{
  "hidden_size": 384,
  "head_dim": 64,
  "intermediate_size": 1152,
  "norm_place": "pre",
  "attn_scale": 0.159,
  "tie_word_embeddings": false,
  "init": "normal",
  "init_std_up": 0.0546,
  "beta2": 0.99,
  "weight_decay": 0.047,
  "lr_head": 0.00734,
  "max_seq_len": 512,
  "train_tokens": 703700000,
  "max_steps": 10738
}
Each number is 50 + 10 x the weight over the matrix's rms, rounded and kept within 0 to 99. Layers, rows and columns count from 0.

# down: layer 3 MLP down (transposed), 1152x384, rms 0.0946, rows 376-392, columns 0-95
# up: layer 3 MLP up, 1152x384, rms 0.109, rows 377-392, columns 0-95
down376:26 64 66 64 49 45 44 42 73 55 53 56 57 53 62 53 41 59 41 53 68 59 63 54 47 45 58 58 32 41 61 51 49 48 46 34 60 35 62 56 54 31 51 49 57 43 37 38 48 65 60 41 43 45 57 47 56 68 52 32 51 58 40 45 56 53 50 52 66 40 60 49 32 45 49 57 44 44 44 47 54 33 47 57 41 51 32 46 46 52 53 57 40 47 32 58
up377:61 45 55 44 27 45 37 54 46 54 60 59 57 32 63 57 53 41 64 49 60 35 52 42 41 54 53 60 66 41 42 45 65 61 45 60 53 61 39 58 50 53 44 35 46 52 29 41 44 55 50 57 46 55 51 53 44 48 46 43 47 54 58 55 50 71 55 49 57 56 52 57 56 54 49 49 55 48 61 61 49 62 40 56 57 44 49 40 56 68 47 64 33 54 39 52
down377:55 48 52 50 62 45 54 54 57 48 50 64 42 48 58 57 72 48 55 53 66 55 55 29 43 42 73 56 47 46 55 36 51 82 49 67 41 56 49 57 40 54 43 30 54 52 59 51 53 54 38 40 49 51 56 45 52 72 55 31 51 53 43 56 40 56 45 43 45 58 47 50 50 55 40 32 64 42 38 31 49 38 47 44 44 61 49 42 44 46 51 42 34 40 53 55
up378:46 49 43 51 46 43 41 56 56 36 34 50 44 42 54 45 62 42 67 53 47 59 45 33 57 49 40 60 68 48 45 45 53 60 42 46 49 57 64 49 51 42 40 43 61 63 31 49 46 57 43 35 61 54 63 52 41 62 55 27 48 45 53 35 58 52 28 52 51 44 55 63 34 45 55 41 49 54 47 44 35 51 48 52 51 58 45 48 44 48 30 59 39 47 67 55
down378:60 70 50 52 63 50 51 50 45 48 77 43 45 56 38 65 65 49 47 54 57 52 38 35 43 39 60 44 50 40 44 51 55 55 40 75 47 52 61 55 51 34 64 41 51 57 58 46 50 41 62 44 54 47 35 48 54 44 64 34 62 48 57 62 49 48 34 37 55 49 55 58 66 52 45 27 52 43 57 49 48 62 50 43 41 52 47 45 52 53 62 36 52 61 32 55
up379:55 46 53 57 69 48 53 45 40 51 36 39 41 50 45 54 26 46 55 54 44 50 63 36 48 53 53 49 41 54 57 44 44 46 47 50 69 48 57 45 45 49 40 64 50 55 48 53 55 33 48 45 58 59 48 55 53 34 43 54 50 54 43 55 59 50 34 71 47 52 43 61 43 48 50 50 66 33 39 37 48 27 47 42 54 41 32 62 60 54 55 49 51 50 48 64
down379:57 56 57 26 67 44 61 47 43 58 56 61 49 61 61 50 29 39 48 57 68 56 47 54 31 61 56 60 33 57 43 45 45 61 34 34 74 50 63 30 48 41 42 35 54 39 44 53 48 63 49 50 51 45 53 57 46 52 51 57 61 48 43 62 45 55 50 46 49 45 38 46 49 61 40 31 66 58 48 42 55 52 58 51 48 42 54 53 52 44 57 44 50 41 50 47
up380:61 62 64 63 58 60 39 49 41 46 19 34 40 61 39 53 49 63 63 48 47 56 47 54 46 67 55 36 67 38 46 60 48 49 55 32 51 37 48 43 49 41 59 58 48 57 48 56 39 59 53 41 50 58 44 42 45 50 46 43 46 56 49 50 47 50 40 34 58 43 57 51 44 50 63 38 41 61 52 43 43 68 51 57 58 53 51 52 46 38 51 47 70 59 55 42
down380:55 54 51 49 48 46 58 54 51 49 51 54 49 61 32 44 44 52 41 51 54 52 46 53 41 36 59 37 61 46 29 41 57 49 56 58 54 44 46 45 40 54 54 65 55 49 44 50 57 42 52 45 44 43 46 33 47 44 59 50 47 51 53 55 51 52 40 48 57 50 48 42 47 62 47 24 52 58 35 54 59 51 49 48 37 54 44 57 61 50 57 48 53 57 39 46
up381:68 53 44 57 45 56 42 45 71 54 63 62 51 59 50 54 38 55 43 52 63 62 43 51 59 29 55 44 56 44 77 38 43 50 38 64 58 44 47 62 31 41 62 66 64 47 37 37 63 52 45 28 47 45 47 50 64 41 62 30 38 49 56 56 51 54 28 56 50 45 46 65 48 41 43 47 44 60 43 63 49 60 49 58 62 47 45 54 54 44 28 53 53 50 56 52
down381:48 56 53 52 45 21 54 58 61 59 57 34 36 64 51 53 30 65 63 50 33 66 35 43 64 29 45 42 59 39 50 31 67 42 41 59 52 70 39 65 54 36 67 40 44 34 43 42 42 51 55 32 61 54 46 58 34 52 33 59 45 53 45 58 35 47 55 27 53 49 55 39 59 40 48 34 45 52 47 59 51 41 52 51 56 43 30 48 55 48 31 50 56 65 38 62
up382:53 72 41 61 45 38 35 41 55 48 37 52 51 47 58 52 31 49 47 33 34 58 56 44 61 55 47 34 47 59 38 36 45 59 65 56 65 49 46 48 61 60 73 64 73 53 52 55 53 35 47 69 43 62 44 43 47 61 42 57 46 45 58 49 43 37 50 49 50 59 59 57 44 58 45 52 41 72 64 44 42 54 48 59 59 61 40 34 53 52 34 51 41 62 51 66
down382:52 50 35 52 45 41 46 44 60 60 30 43 40 69 58 42 49 49 43 59 60 57 46 54 51 45 49 35 50 51 35 63 48 58 59 43 61 49 68 43 48 43 57 28 56 39 48 40 41 45 46 48 81 46 44 35 63 62 62 49 50 38 43 54 50 43 44 50 51 47 48 67 43 47 52 43 42 49 45 36 48 40 58 62 35 57 32 37 43 39 56 50 41 51 43 63
up383:43 46 56 63 37 53 51 31 51 48 36 70 56 60 52 54 56 47 55 32 49 35 52 52 50 62 44 35 54 38 52 48 42 62 41 63 36 67 44 54 53 59 54 41 50 69 59 35 63 51 64 41 49 47 56 65 40 58 67 61 56 61 45 51 51 55 37 64 65 44 64 54 40 29 44 33 38 37 42 54 58 51 42 47 71 59 39 54 37 50 53 50 28 33 36 51
down383:42 41 34 59 53 45 41 52 54 32 58 61 25 70 49 56 47 50 49 43 52 47 57 40 49 48 35 40 54 42 41 52 29 63 43 61 43 51 50 70 46 51 34 48 47 34 50 41 53 67 52 49 48 58 49 70 58 44 40 54 37 40 50 49 41 57 43 55 57 53 62 53 30 27 54 41 37 70 45 50 57 56 45 52 52 54 46 48 42 50 68 54 45 48 28 63
up384:44 57 44 62 41 51 38 45 44 44 53 46 45 46 52 50 48 51 54 60 60 55 50 43 47 57 48 53 67 60 35 44 29 69 46 63 57 58 55 55 57 53 46 43 60 46 52 58 36 61 63 51 49 46 51 49 65 37 53 48 41 68 37 47 59 57 55 49 48 27 61 68 42 62 52 56 66 45 63 58 48 60 63 49 45 47 50 66 39 56 50 60 52 56 48 50
down384:33 56 53 52 57 38 63 55 51 33 33 51 58 42 58 50 58 43 50 63 41 56 51 50 44 53 41 65 60 51 37 34 62 32 44 46 52 48 56 47 58 65 50 57 68 52 43 53 54 38 62 42 57 47 51 55 53 44 54 43 65 32 47 69 43 64 63 69 54 47 50 52 59 55 66 45 50 29 65 40 48 43 71 45 34 49 52 51 59 55 49 60 42 64 57 58
up385:56 58 47 45 59 46 63 41 50 63 38 44 41 46 66 50 45 39 62 67 40 34 50 41 45 69 33 51 55 53 42 62 34 52 55 57 63 32 47 42 48 56 48 36 36 50 47 60 38 57 52 51 54 37 52 57 62 61 47 60 50 67 52 60 55 57 38 33 52 63 39 62 62 52 40 46 54 41 64 30 64 39 59 62 34 55 46 63 39 46 36 44 52 51 46 58
down385:52 52 62 71 44 73 53 49 46 43 39 45 32 44 40 44 45 49 65 42 64 47 58 37 48 62 40 46 31 46 66 40 37 48 46 54 43 55 34 43 51 67 41 65 40 55 38 54 34 68 36 43 37 58 49 36 56 45 39 53 34 39 50 60 54 58 58 54 46 37 56 43 60 59 52 42 38 28 66 58 33 62 51 62 54 51 45 47 57 62 43 43 43 51 44 67
up386:48 58 59 54 49 54 45 44 64 51 36 62 40 46 54 45 67 65 55 54 50 36 44 56 40 49 56 45 60 51 64 46 59 56 68 47 64 47 60 56 55 69 59 51 47 71 58 61 61 58 40 40 58 42 54 53 61 42 53 41 40 51 53 50 50 24 48 42 42 59 46 62 41 48 35 39 49 43 44 53 58 38 53 41 63 61 46 49 51 45 44 56 42 51 63 41
down386:56 40 56 52 69 57 44 58 51 42 30 47 59 44 40 42 51 59 55 44 59 46 44 48 53 52 49 42 53 41 39 46 52 42 50 55 60 45 49 48 69 48 55 63 31 59 51 54 42 62 39 56 53 54 39 51 43 47 47 30 30 52 46 52 54 62 40 46 47 38 45 54 32 41 60 55 44 39 64 58 36 37 63 53 48 49 64 36 68 58 44 26 45 25 55 34
up387:53 49 56 49 34 52 40 45 60 36 58 56 84 36 41 32 48 49 52 49 57 50 30 43 47 65 45 42 49 53 65 61 39 47 48 54 49 63 43 49 73 76 48 54 54 32 42 52 34 44 47 30 59 31 54 63 39 41 49 23 40 47 42 46 55 72 33 61 49 49 60 77 59 50 53 61 50 68 49 35 31 57 47 72 38 50 42 39 56 48 57 56 68 52 56 55
down387:47 55 49 44 47 48 36 49 53 47 65 58 48 64 51 58 52 45 39 52 51 61 59 34 25 43 53 53 43 41 50 55 40 66 55 56 49 59 57 48 67 45 68 52 53 38 58 33 47 42 39 56 26 51 56 64 43 50 47 48 42 36 44 66 35 58 41 40 32 51 26 47 37 67 45 25 60 46 28 59 43 46 48 66 34 62 40 57 45 52 90 77 49 57 39 53
up388:40 57 48 50 51 57 41 53 72 38 35 40 53 61 60 61 45 58 41 39 51 52 57 45 32 57 49 65 56 50 75 44 38 53 35 36 43 36 70 56 44 59 54 53 71 37 49 57 40 70 48 44 50 48 63 34 65 56 50 57 60 37 57 19 61 50 53 40 40 66 64 63 46 58 47 59 50 47 41 28 50 44 51 53 59 48 44 63 52 38 40 48 61 47 47 46
down388:43 64 46 35 61 41 50 45 47 51 42 40 46 46 47 67 41 34 39 51 73 58 67 54 65 45 46 50 47 52 40 37 55 51 51 43 36 62 59 50 67 51 65 42 65 40 59 49 61 47 54 39 68 58 38 41 61 48 50 33 48 48 51 47 58 56 52 36 39 51 41 46 57 59 50 42 33 38 40 79 42 56 49 41 62 42 55 39 49 41 44 33 54 50 40 69
up389:55 56 57 68 50 50 65 47 44 31 28 47 45 60 58 48 30 66 39 35 64 44 49 43 53 36 51 48 51 49 39 67 46 52 83 44 57 52 49 44 46 43 48 54 49 49 27 55 69 63 41 53 58 51 53 48 59 56 43 51 63 61 66 46 45 57 43 53 59 47 61 58 42 43 42 43 50 52 33 56 46 59 38 40 42 68 41 37 44 61 44 29 56 43 49 44
down389:67 36 47 38 63 55 50 36 35 53 54 34 47 44 49 60 40 47 57 38 66 35 56 41 40 32 46 45 50 58 47 55 52 41 50 70 46 59 52 47 30 37 68 36 42 40 30 30 64 43 41 64 65 38 42 53 39 49 42 30 49 52 44 48 72 81 57 48 67 45 50 40 56 55 63 38 61 57 38 41 48 45 35 59 39 33 25 46 59 60 34 52 56 42 54 56
up390:49 58 40 73 59 49 39 48 46 58 42 48 50 58 55 47 53 44 60 49 38 61 42 39 51 61 54 42 60 33 61 71 34 57 48 50 58 57 68 48 41 54 64 59 63 30 66 65 37 42 72 52 58 68 62 62 49 27 66 58 61 64 56 39 52 45 42 49 48 63 34 48 57 49 55 59 44 57 29 57 45 59 46 62 45 51 44 54 51 62 45 50 60 52 40 40
down390:58 58 42 51 52 59 44 47 46 49 56 43 51 61 54 59 34 47 37 65 40 49 40 35 55 78 56 50 50 58 56 55 52 46 40 28 58 52 61 57 42 43 53 55 61 54 23 59 58 41 56 46 46 43 47 60 69 60 53 41 45 45 46 53 47 38 51 40 48 58 48 34 55 45 40 52 37 51 45 59 56 40 40 57 52 48 41 55 45 39 39 59 49 58 51 35
up391:50 38 49 69 44 46 55 51 38 47 45 44 52 52 41 48 30 57 50 54 48 41 56 54 36 40 43 36 63 37 59 42 43 36 55 65 34 44 54 46 54 52 38 63 74 45 61 53 39 62 57 32 52 51 69 45 52 44 58 26 56 42 57 42 49 51 52 70 39 57 53 42 62 46 36 72 49 49 50 46 34 54 57 34 55 32 60 44 45 36 61 41 29 49 55 53
down391:37 48 45 62 42 53 54 40 55 57 47 42 57 46 52 62 37 44 33 61 66 66 58 57 26 46 38 43 52 48 48 55 40 43 43 58 49 47 60 35 34 41 32 46 37 42 54 50 29 57 55 56 51 53 50 48 49 43 43 41 53 42 62 45 63 51 33 52 74 53 47 54 50 67 36 35 64 38 61 49 48 58 43 50 72 43 52 68 54 51 58 56 47 51 56 61
up392:81 43 40 24 54 51 29 51 33 25 38 47 67 25 49 46 55 57 36 64 49 41 42 49 51 70 65 37 41 35 48 52 49 55 43 53 53 21 59 54 51 47 39 58 59 36 53 52 52 52 42 48 80 49 60 62 75 57 51 42 48 45 46 59 46 46 41 39 49 56 47 54 61 51 68 57 25 45 54 38 49 50 56 59 57 56 50 57 53 48 47 67 46 43 41 50
down392:32 49 48 57 59 36 47 66 44 57 63 50 32 41 70 33 47 50 62 42 46 31 62 51 59 55 55 72 51 68 60 29 51 31 56 51 41 35 45 31 53 45 57 49 51 68 53 50 41 71 37 53 46 54 44 64 56 37 58 52 41 48 32 56 53 57 72 58 38 56 47 47 66 54 51 42 49 47 39 47 68 44 44 52 44 43 62 49 40 47 53 45 24 54 61 53